Part of a small language model's weights: LayerNorm before each block.
Each number is 500 + 50 x the weight over its row's rms, rounded and kept within 0 to 999. Layers, rows and columns count from 0. Numbers have three digits each. The size before them is the row's rms in percent of the matrix's.

# layer 4 MLP up, 2048x512, rms 0.0874, rows 579-674, columns 288-319
119:507460530406396550540462446515615565526511492629494434535503537569492429496484481542497456436532
106:381512546519491525423496513481472383487476536517525608494505508479526557480559512474563442443489
094:578492546432465537510478513567438451473477476558478500397517532468542559537502442514444507540358
104:508450505574463472377424424533468434439551597516474448482443487523605566430431570489487545548481
101:439500520458447466459505491558507402447408527478486511462505500502492559480555564543516491456575
115:467394502390547405448494537524550464495534459564493488500629608571518495507440529430480474448475
094:502471474544555545538430541543497497462506471597453575402514476438499437456549467412537504415522
094:531499477505416472552520480566463462578564458532509592523531504452495402498634498541532510554555
098:501455455523479458520523523454541458539448530593493515533465480453468422488548452494529497508376
125:519478599511461455515561526547531452513530434445442526623496487517498548453543531517484452406534
094:527526485562506446526523444502424457476451561547480508492479522531499480448449478588488466456470
102:466513442507468477475457494485445465436444548461594544530507620527488454490480575529458487464600
121:507459497475466550444559505486463347430569497526510574513503467494567417470557545492496450508496
114:495588553511583553476466585549514489520508519488444455486422471495437505515486532500529465572480
099:642526477568557609503475450530499492440462538547487539548495407455533540567470484503551568394461
088:465609548482478482457531477446448375450483566386497467486523446465508497478457456559523537571588
099:548482508501537429490399542517557501447519447478550569483562447452531582512474551489516458546445
092:512511514500497518553523383542508502490530512523536522358537544447548461525543453503488546500524
096:445543472587551494445564512514447509491475540465360478601514409527474545478521465537497554546534
093:511492423594519506472498478456638556407444499516528476552466516540576493457376600494530377522538
089:502503523545542521489424535556439564527501547548496527529488520602477417525502605516356559490501
104:370587402568502533435512629499455485399478498448554531588596549485585533476545504408449449537498
094:489588576473444521542481432587496395571451530542526403495461466465489449510532448443484515510527
099:552575432491544453462527526535444601513498471481528589467545533502515459466527649521543555427475
107:470563508499470524487454497482586461489429468521450511454571538604492483444521459546434528511486
103:396541455503505451487526511543428504519542522606554468412422569585548524574485515497549514465571
098:485421455447513469485405526505471473480490380522579571419489526515475550597413482501537433395416
112:478507521488506488510437548587428459451503437487574523540536471542565523485521536507490447454406
109:502607453558455481439482531428530442522588493475548580634506503506480536580490467546523502464456
094:552506483545475524472496553483534457578500563505502493520493479453472589431548398439517498499551
109:539474525477432512477478474507453461438520469484477390459560524503617488434437451453521428494594
114:451506490542617547407539436506409485500620411552422595403558523526472467521388446408542480565568
089:475519502495510467506435421495473490486473504496494556533475476501541452489565504476498574487472
116:519466470520509483414537518451483552464410543479475479533538530555473483541547503444449469524491
105:589394411507431617476448438553514481440540507568671445464587528529550477476465542522555497403372
104:443616455506508565362426461422561490510527587482490480499483471467527452516499520418500577511406
100:426511518510507507476488466444556447553452549571509570587535592479437521505399488523509429591494
097:411541611424459549517401410540453468560514531453444430443467583500451431455453489585524543512444
096:513466604539372505438423574530538474427444533505584454393566494522529502453487591478528507415511
099:469426441491555481436472606424461481515464545514556457472495581521585513541440535495482486446421
109:436533475566471434486448481477419495530461573525485518470538543482444462457478560480571476508405
109:543504612492467433552505549489534503570475467445516610526610408488502482485507536525458415569457
094:504566426476443453510414511535470492502465461456470450471628518539553506534544491421476566518503
100:456372462475492479449517538493495511459441465534591545562582544555551459519516506558504501467537
089:472458490513481418550424611509500556529485537528478548367485548531525504516536449531455512502471
108:489498505441481524520544469530498472545601508517456443541538513486485554495547612541517550484581
092:543395494388565553480461606605577548465535412426493565586449536539547447492516455529513494424557
092:424493522466581533469552500504497549537498552486455449508437500512447477520479449485571544463503
102:463484497441571418418447460503502446493478540549462451413502499432424432637469532469523580399520
110:524473533530433485423457496452495432542440511585487505475565539481538546528553526556579477557480
104:499513407450521589446516523528497506514484512546427537524495530510421572473472506556550465402500
117:568478422577475534524494524528561465499463558510510472493609440491467559521569615509459492488604
090:472437501395457557515525479496536481508502553446485483474523495479612563500551522490523434526432
109:550487563513570486461574545514488482471550463460574560417485594533557558451537381477541595477499
099:478532479404498442535469502536601445554563497514511495554459524378559544497523444450504459544525
087:450496423466470463556482415507443380474453546495493510451492458552526438532588443517474548525588
122:455394419469509483534525528449534539556560505470514486521565352477388461519556410497480504439543
091:437556612505454481531555484526544522511483529395429519528463474466459557486583482522518441504537
104:477591429459492511473450558442608442540639514562550482521516504526466496510563530500574555442503
100:495520512467469466399468501613456480509444492483563545539450545387491482522447542447478472542481
091:514404531543514444564449494535458518512499482548488509569507506549546483489515397508462571537534
099:530534538446548480554540522464502496554510511509590536500521444500452498509484542490539464529435
107:490576474493685447502550520486460512532500481616562445525462491544525422536426418556513439471500
100:471493450414475544482553512475534515478467408518490516582476523486512460474528455575513376527495
099:492513516451498465446419428456475492463546534492423528497591505522481466460463514543494441521458
112:465504518541518435487566474466469487525473534493498460537548498447591506526533406500496519542494
093:510568444496547491569541470562517528522490520503364558515565487388500469475537584548425469546501
111:493506488468557563506525489393426454479538457458545547522477568429522388511532587468475532519503
103:592499484507501544485464526461484510545557568495450524410488454516525530437568500518477429510443
113:503398500508499544464449456533515523514492507493553569455551540477552457491558593587537551505533
091:476433465472552484510549505516560474441531545484478417556532520510519527455581474575584587443510
103:480520519483440426549435428506492612544500459377498575516494487416396495478545593464493457529527
108:574455496563512491457444419499534459516485563479486495557504452436450511494520516542589501488496
102:560507514542505517462650422477515437530522475474422403510453521462503588465439562502539508427485
096:508448542502369498537498584433412558461459566503490415527576495476554494532492601504557455561511
101:494436502429520478589508573402485489536512427573532519463512490519549507529594503469469497506413
103:445424562491526543462526491467519416486544511488518536471512549540459467390481449535588545509444
104:497455491485521477440438536439430516564556494595496535534496482460446592519637478556519520526509
101:576471630530511391471441517499512563565457523432554482460502536459470523482646577495423468544517
095:438515488526503513506503523442555448452543394499551516522510442527546534449448473525484502468570
088:577498443495478491497504602549435480459479596471459554511562474506410502511554607572483492493512
104:528510487481520485444491556500487453520391490443468539549439503516431561443519506436572496582559
101:413526503535579500488424483484437502556546506511409522436437443538466546465492578519529519475511
114:477459566565533426510505457459424494442442495508547462482516584492516499472597518446473514472484
104:480517513460558531488422496467477567487465474503498581527444486465568565512439494511475481505454
107:568524531574398501463451531572446486475405509543550504535543569544464475509488516569581569485454
108:483480514482601492491555512463515496471532483488480551484516505472467524408413537465507518459450
094:560455577478490480566508474536511486522513458555587556554491480523522557565476522453446503443503
098:522445588437552596477454429478449418444470435522518609476438596434510583498539514540544512512491
093:442454442505595467436358547456523421561577467430583543502543504552473561501544482529474513533509
099:449428495548539456581463609399510436542544536545491507445421524502548464534479485513517568460479
087:551552501516511453437541525511527513482571507494487536509482399482486518430519402555459444495437
112:507478455532486469458516434500548530518507513424406517443490504426510568460515479549447477492436
084:414518510475546479419457555599565553560452477489506454527535489461491567520477524459399520545557
101:439488473457569396481481531531440502569550554440547471551495432409453519517528551574494532513547
104:475494444426529444503467535396597493551473520477525448461538516489572542487488561615504406507454
# layer 4 MLP down (transposed), 2048x512, rms 0.0908, rows 579-674, columns 288-319
109:505435546500377481439519559476546519456504525537386555484504553525489574527513453484562440603534
113:495495538527517484500471563493585564475476415474508476435511436441429501550500441516477475401449
094:429476504500415546559550435428447473507480526592441485486503454509444480456410606434496542504538
099:515480534428531483501559481505484569503495514620403529529484537513486452502561413595502490419465
103:384446481476511563623505584457455463508447500576461509493603558584510383522550449488507495513535
118:517551526441607464534572477519535413509461438431471522509547507528448477478533577453530524491445
095:500486464480516579519493510529526403449522472447501562485514519473448503528487495511532496479449
100:579493596488555456437486466510495556525526452476551486478467519519539582550444470591429578549461
101:543493539496482561552380521484522439510491434446436519507492502495490514488567454621493478501482
115:448535516545473499548534430525596419478469469388378576546452557635541484554556589515440491475443
090:532480512439507485601442421495478520433556417537496463482570456578443464561527573551476511515564
113:615568547501498531465492545481444497437462481481468560535453469502469417491524498583553553546439
103:550543548514458363541480478462543515527465401402445451480564441638399596581495523536434613464489
118:534579488539476445448497455567537522529509499542537477447518499431498576480509518586561505453476
095:468425458461477414580515491491475444494493525478470500452547576525593501478576546387499413469485
093:446455417459527536477510398482555490498605573520543419507472530475408484586426477487555429496430
094:492567600473594454495604494558558429526480502425479374594408400431507556427409510546527393526537
091:518401495550477491522575496529506469416398462476488458357463485553554567529548521421472555541545
100:535473530478471532525442463582509563420566533448501490561526417542482493542471549497484547482547
093:520565437567555527488470534464496593523489475526471464569504506477478556514394452515448585549470
084:525389501483465468496462478592396462499529504421563527464523556442463556609548519448506465410410
102:515383603477535561563509485518545481511505519584530536517497563442506496427491479488521520506576
088:523518477499521503440420615387525591516458510539559528482528539517473513599435495518515470578561
097:441553472547503506539562452544569490522534467449449464484437519508438552603469489578476499577477
105:504532545544423540497557532531471492575521442505499476435454558593429463590485538416432497472521
093:532458501516607529584466527463526522475572424466452477438605504527453505449425516540465506444572
103:391519487580514423551482467528449479557595466508585479459530488522435514480519539536471458516553
114:593489502408509488491445541434398549534448439455508472557508485596505410487528652540556506486490
102:502462543527468441512493506503581487488532583461454505518510541510520494569467544398509481548564
081:672469431535531479478552483478422583514482417504506496498454479528477492542448523539453493551422
102:500505476444509494469489558484565522607379517511609586436482481479399456566453524573489522526429
105:515527472488567499429508452518543416457424465571556487630519558598439493501499511547414591484476
098:516518431407471561657466450483555554515437469488495515477486491517584510491537628433484505563470
112:564528474466563536486538503447502483542485542458522425531519521552471562482463526499524574509410
093:532509488491579447577492627604520454473568537462494474603381398559404542507597558485548621498543
103:437634432474513595496520536516520430557440509425426544462472468576545446494558461519428489564544
098:463633463508565466558468580443551438523551452529526559447472474527558595528587520517513549539456
103:525434540503520509490511540492580543472473434579531495486576471559621473536474524522604476460449
091:488523559541458480463561482500536493584553509416517573618533443544526495418549504468500516499516
105:516510500463425489479462607486494417523424498423418581459452510493393477506427525511428520522475
103:452492562482446511476559504472424580541540700413469456419499478463611477487453547511484485553516
110:514560446434479432565487477464471452478513493460558554488545493517400537595424501486452461558570
095:489530487518505592567455401470499523532496505493505467440461457486437410511515450489466523554561
109:502491468516515443476454590568441572547502474383492516525424507445534527499458492439479531509559
082:611545507500463554473478466481519565526490498471503527552489452513473479528441415462476485467495
105:465534488470447486519460428483532499548525502559516553599495484400535514459454559528515415530500
093:546470517426477471524525508423542456449557526369582483467443418525457480516497479531516581583486
100:516585491496488503541490423539567481576490462469547478455393523481488472478497525506493446521523
104:565537538484613371414509547521517508553553507494554534540483537476500493469557504421497552505510
115:441454438523475537502443507456475519542491461504555564497469549451545534522600525462499501478430
104:473485555488561498386533552511463485445510444424551393592456463514541459592510446416502391538537
125:536444425475576394536544541519559495470393500502495488463431515538550566461523542403511475605570
099:498472405502498462519508576582483556474568482460496498544570631532536592448566492530471481513621
107:546494533480587488467536492589452511471474466608531459557540492462595423508480536528558543527443
077:553560517502526579488513545482480454383470514493476574480485505462438501502473519550441434488475
077:476527430598432551392532478589531393536571363521474532522444498442456577525434459447444521544342
115:577460522488587470465529502574495419405516412508559465500477536542491517549433561403505445575508
091:523577458492507487459499496523502492576448521569509559527500451518434427501499506568556432545553
104:546535490569520536518588488575485544483499509490424463483506538484449490517473435513501493520478
105:557528581507537461499515566491402507497490484493513440480430513411573531469509471534516525490417
075:527540473503589478479507502467500419420485527469436551448470493538395492623466525541473511475471
103:455537489515522436531531494417519516500519509460516429553530519479528552532567574533409458554521
102:502492505497506433484583390511464407453414519455587416535647466465455460651563599555454485412496
101:554389416521481487550460574493512502565437428420475401494477472508483440469544530510453491495512
105:534469502416496487480466486509455496497471472431578555447590535505437472540586450528489590553482
115:554430488515478507450545559513496530384532464449438473539623507597398505500465485504538537466499
090:547498535480519514529439420417437527468454494527420502521381452584539523412562603475436444506479
104:576558438478544526578566498536481568473467539529531524468494542530488450564536556492512528558472
097:514463545597511394511545400536561449454568471534507517622529496397444499518518495461501526475631
116:559397496558489479539519533519431451513474467481537602418586435477552515550486508421431554483467
096:548592543596500529416478467445516557410462531569483547535487445613494489522412447476433484548495
108:512496516531463506445425460507571563396401420433557418485475571553419511519493530466520487440505
117:470441558514396469441607445537535540485522522528481546438509479460522560464552428446439425470451
107:609432502535510465530448425547483478499436423527536587548478504564394473467501433535527554450537
107:485541486506478571479493455476470571576425490482601515582555419476625664556475460528462437533446
101:521441430515431456516517509400499421466631496525521536408524616526463508487473484459455445550490
106:475449457529390500465518517459522529484448421457523493408521484466477432562520431517459527565496
106:558544425553500567456531411408479507511484499593521545512443490453531618483514476525599449473502
104:443475424487471472602481449516446452593563471541446459464552443558434547453497444438469485538485
097:521560528536507375407485477535467549549494547500509492566530529492580502446468565474444518513489
086:545579547475491532477485505439489572460503507539496478514554464490606494499570481548442547524524
109:466515515481493506389506491526528480541528515546502490470457473430438537370490501427501531406620
098:500553515462485537566561411451536516514572555452477568460615531553459472547531536518513493480525
097:500573522466489592506427554498386505524383462534380464579511535397556483463403536553504562511511
098:502445488520435355428516421490616543566461402574454495529524493586424577397442411476430512420525
100:496504544459462577549514511500489502474503524512458587449409555455543572473462476495485504524520
114:446419535507476376501429554554540424480547458549500450454533461495523496588443430546501528468499
099:505491472519572473554442630421420480577437501677605441451488501442425439499434523510548558573449
092:445527467442490521461520544475478443443545524416552454494562536526529518536443448447401485488540
090:593574484482454519452527520454564483530422404503569468571450418549521561543480502436562422526514
092:465538496496557481512479452535532422513455460507586564525514465509557467463554417557486544506538
090:472542590473579452652437523520421564456462477548500542481501563544461532563474572462564469541545
101:534471462537533477539465573556604503443450426479492561527475463474501397524470585498471386523491
097:498537522489516550393506573609443493534471534585435471454482505498455433518588547512487479484491
110:517410458543397438443604479520527475479472560537498491558564541543521536460526528549472506480595
107:549555523522431630582510498537460531443493496481390603535447485472401495475521591533566499517543